Each number is 128 + 24 x the weight over its row's rms, rounded and kept within 0 to 255. Layers, rows and columns count from 0. Numbers have three digits each. The size before them is the row's rms in percent of the matrix's.

# layer 5 MLP gate, 512x192, rms 0.213, rows 0-56, columns 96-143
095:122129160114141174118153133141130162121116093132119136118135118133103070128127141135134151109148143112121138140151104114178075094171112115075134
100:170135108131131129086086150117147182107112077115118129133118132135103122103118114171115137162123168151106141108133092060117171138167172107135134
101:123144145101137114106103139147074164118088138094159186105115175120142074167095084104157143110101145164122135140079127135092121112119086145149098
113:127126114151099113199127125128124120136117088132174117103138128158125125138133108126119077104155130136114139110148133128137132159132099170115116
099:171129100143112108155118147145144068162104122193107158112125123158084101127114101117152147134134140152109106106126148109134140140119132103118129
101:141127135137095133152140146155104140125089122108132066163107136135122125173080135086140122130114151145119100086129134131163135073151158118109148
103:116130157114106161082089137150108093114121161092133113133124123124146121132148122120137127149140117142106113157079121135120090143093096143099161
106:100117134122173135120109099109138142135133117115066159090177131149126147162142127133141121099104099096167104159122149101110144164143140125123155
099:156139139154123145170120123125122136106138098157116121128153124085116132121143157148124096101148114084051121133131091186133132085110147123172109
104:118146067112120127170177146116126091120111142145126131107082112141124105123081105164111123094094104126046116153111129090155159178105145114133111
103:137152138127148122108106184103130139151136093149126132129131170076101149128077144130138163085110160146115113096167080153116117118094121137108141
103:103133104120145132144136114071146129124116108097100134117170138159117108125123118110124132125145133117112152119112091114146120089162132105086108
097:132147115149132142118138140099124127101131130111102110128122178136139152123083151142128131141169129113154124117120137118159142106114146136149088
096:113091161172119126126101093151154070151116175147122127121143102145164159094120124059089114150124131098147130136141134126145107138107128166105120
100:165144160118104164142135146128120151093125150114149163122139165119148125168157135116119172123095157083115115128154109183109111168081121143130111
101:118144130170128142130124120139100151149147131103131103152161164093179109116112125087123117102091149134158089111118156181134170145146163150123111
104:154118093118135113118138140148118132127131093143099130139139130082135157151113124131135046165135118094113096149149151117123130121123120164112119
101:120140117144105103100104145144111126124115153120082146174140128078146105156097146095169125145098126136112105135140140130129085133125132160112174
103:106145105085136133162112102117109069084111162113097149151155113134123126177134084129155132103129173142130121157071131093160135123142129146151117
099:126147170141102129140108126130118121102124128096144144105103105136150109156086143147116110133113109134116141128158110171128098135116124092108157
104:157159100120167117168095123136164110083082166101117135097184141097147128128110141101163137119165145104140134160125093106114095167127108144136158
100:135158210126102143125110152131085073126089103119161156098131099154097067069149161139152127128135141144138113126135123133127156151137148099114114
101:128106085139143119166069116186119126120146113113174154121125130104146124151131086157123168110124130091090123121113113152116105124115117092099155
100:110129147121110115119159130106145098132160175121123124134130142141146102167158119098128146131159139109126116109100135080141103155098113144096168
093:090094136113102123118136155141120112090086132109086126113163143158154128088101114147128179087116148127117118132090129100109144164154152076134155
107:083122122152144202126129132088113120139169093135134117130129111164140112093098113160130113120114143133084096131113124144105121166132146133115124
102:138112170126096120115119148135122094174117157126139112146152165145138130110116153167118088133143135151110112157164140153137176162103122130091100
102:148134096116174133139117163111133132120096147120162138122167167121116104083126118146118144082085121152133094121131099170137164112121136129139110
101:140122169155106145133132113161138127150121127103116136118142137125124141138110148138136133107103185094092132107152157118111089080099139121128152
104:135127136110131105153132124125126106140110177082170146123131099127145127084131152181146130128129152144094128075147101108123096141155125130135132
107:117143137123134114127118119096144136114161141166133188127141129131138111113090110138140111147129110101155165117173103148167132139133133159125148
096:090127114134150114098102104117092134093138170122131140164129145162117143182080121115136156178130137114102157153161102124115127128139138175117121
097:135159111154108127101113181117117110180140130087107125118104126085099120147124097130141118131143141128118141150160115096117155149143107129131093
092:133121097146130146092106127150125152096118130077128108111143166116154161110112129110126124112180132133105161080154141158124140095172118164132123
099:184133148086099127118122147098165158084138145086119115162149125116143124146084132103127111116119117167089161122162174124122117116125175066162124
089:117117152120105120104154111117115115128100136112088142085137111102121135154145107117098149122135123139139142087104123127138155104116061181129127
088:182154137124146141120169153119143109079105117096102164128153153129120116153100117127103159135118098139126110141090144163107124139124137111113126
102:125140102159096120100092133174110139147108127108131108150121155134092143146169116172112114167159108144122105119122130158137113170105132142112133
103:174125145098128155097127128127071122130109101084131112103140092184089150155130148180126131139094107132146112141143118127114129103135100106102141
101:210118121108151129152176147134158122117151150129143179114156166136138094119152152135106141134153124144134131134133119164121134141110120108171126
096:118148119148150100069128113120091152132105124074132140153127138159160130155117147094117125138102099109153151158118130090165083089127111132143121
102:108119114100123111116163112148111099141094077167115169137121123153158139130147156154138155128139157150139102125173134154097174153103144124133117
107:128156135165139097150152148111143122139121126157118127155127145171114155161129131102096110131110095101131161167142084114129124139112109123090122
099:134124180151121157136106097155104114094120133097088088139158157153109144151128085127134150152055119123119126169135149132103146116140149110113146
104:106123114114135110068123154147110118102083123071114115139147107136132140124141133141089112169156127100151122123160110059089105132080113140135129
099:138113121107125102106145152135142138093106142101161088126184173111138137153100115141131125114149104101163152157142142126133132093099134175093109
101:118113117177160109105132127115144114126105122131154123123147125136155084151123164097129117164134122124152130152154163109152117119167115139153128
096:147161062082135110100138153121098135156098155156167149141172115162096104149135110093119124116141148117147178130152128133135106097149110176152129
104:131107149159154107112160125103139098116129115107150097166126143156148144160116117120134146149155114132129104140157106177120127150127119120112106
097:130141149137102105136142108108083136062113125074083105176091112112136092124090139105149105142148148137084133130156120125143148112119099111125121
096:137134179120114130124138153160121095074135069098121112100104150112128141086118095153160130143120152109122100122096086148132110146155172153149144
102:145117111095144113144149081131153140121159147119140114193162134092154102136123164132169069128137172129169084147139129158104134099107149126145125
097:115148111126137096172117117162116124116117166121115167139148145104136101153154145119127131130102161114107163166128116128091134119131137119134104
100:132124135124161105138154119131114137124141080116124109136132150110111145133134126142069148138146149152130151186080103100114118131101164114167088
098:130112108154155147111116118107120125112130118135152135122100127176135124127108158112116147158119143094111125099128142160175116097152138131119111
107:164183138093121108111144155137099138151114145130139130155171151123137140130133176139126124104142119067142138152176104172098133074164129152133162
099:119162162183123122138139092132121103133088155181092183116101124094063119129152143149157122123110121127135137141155156058111137112123103124118113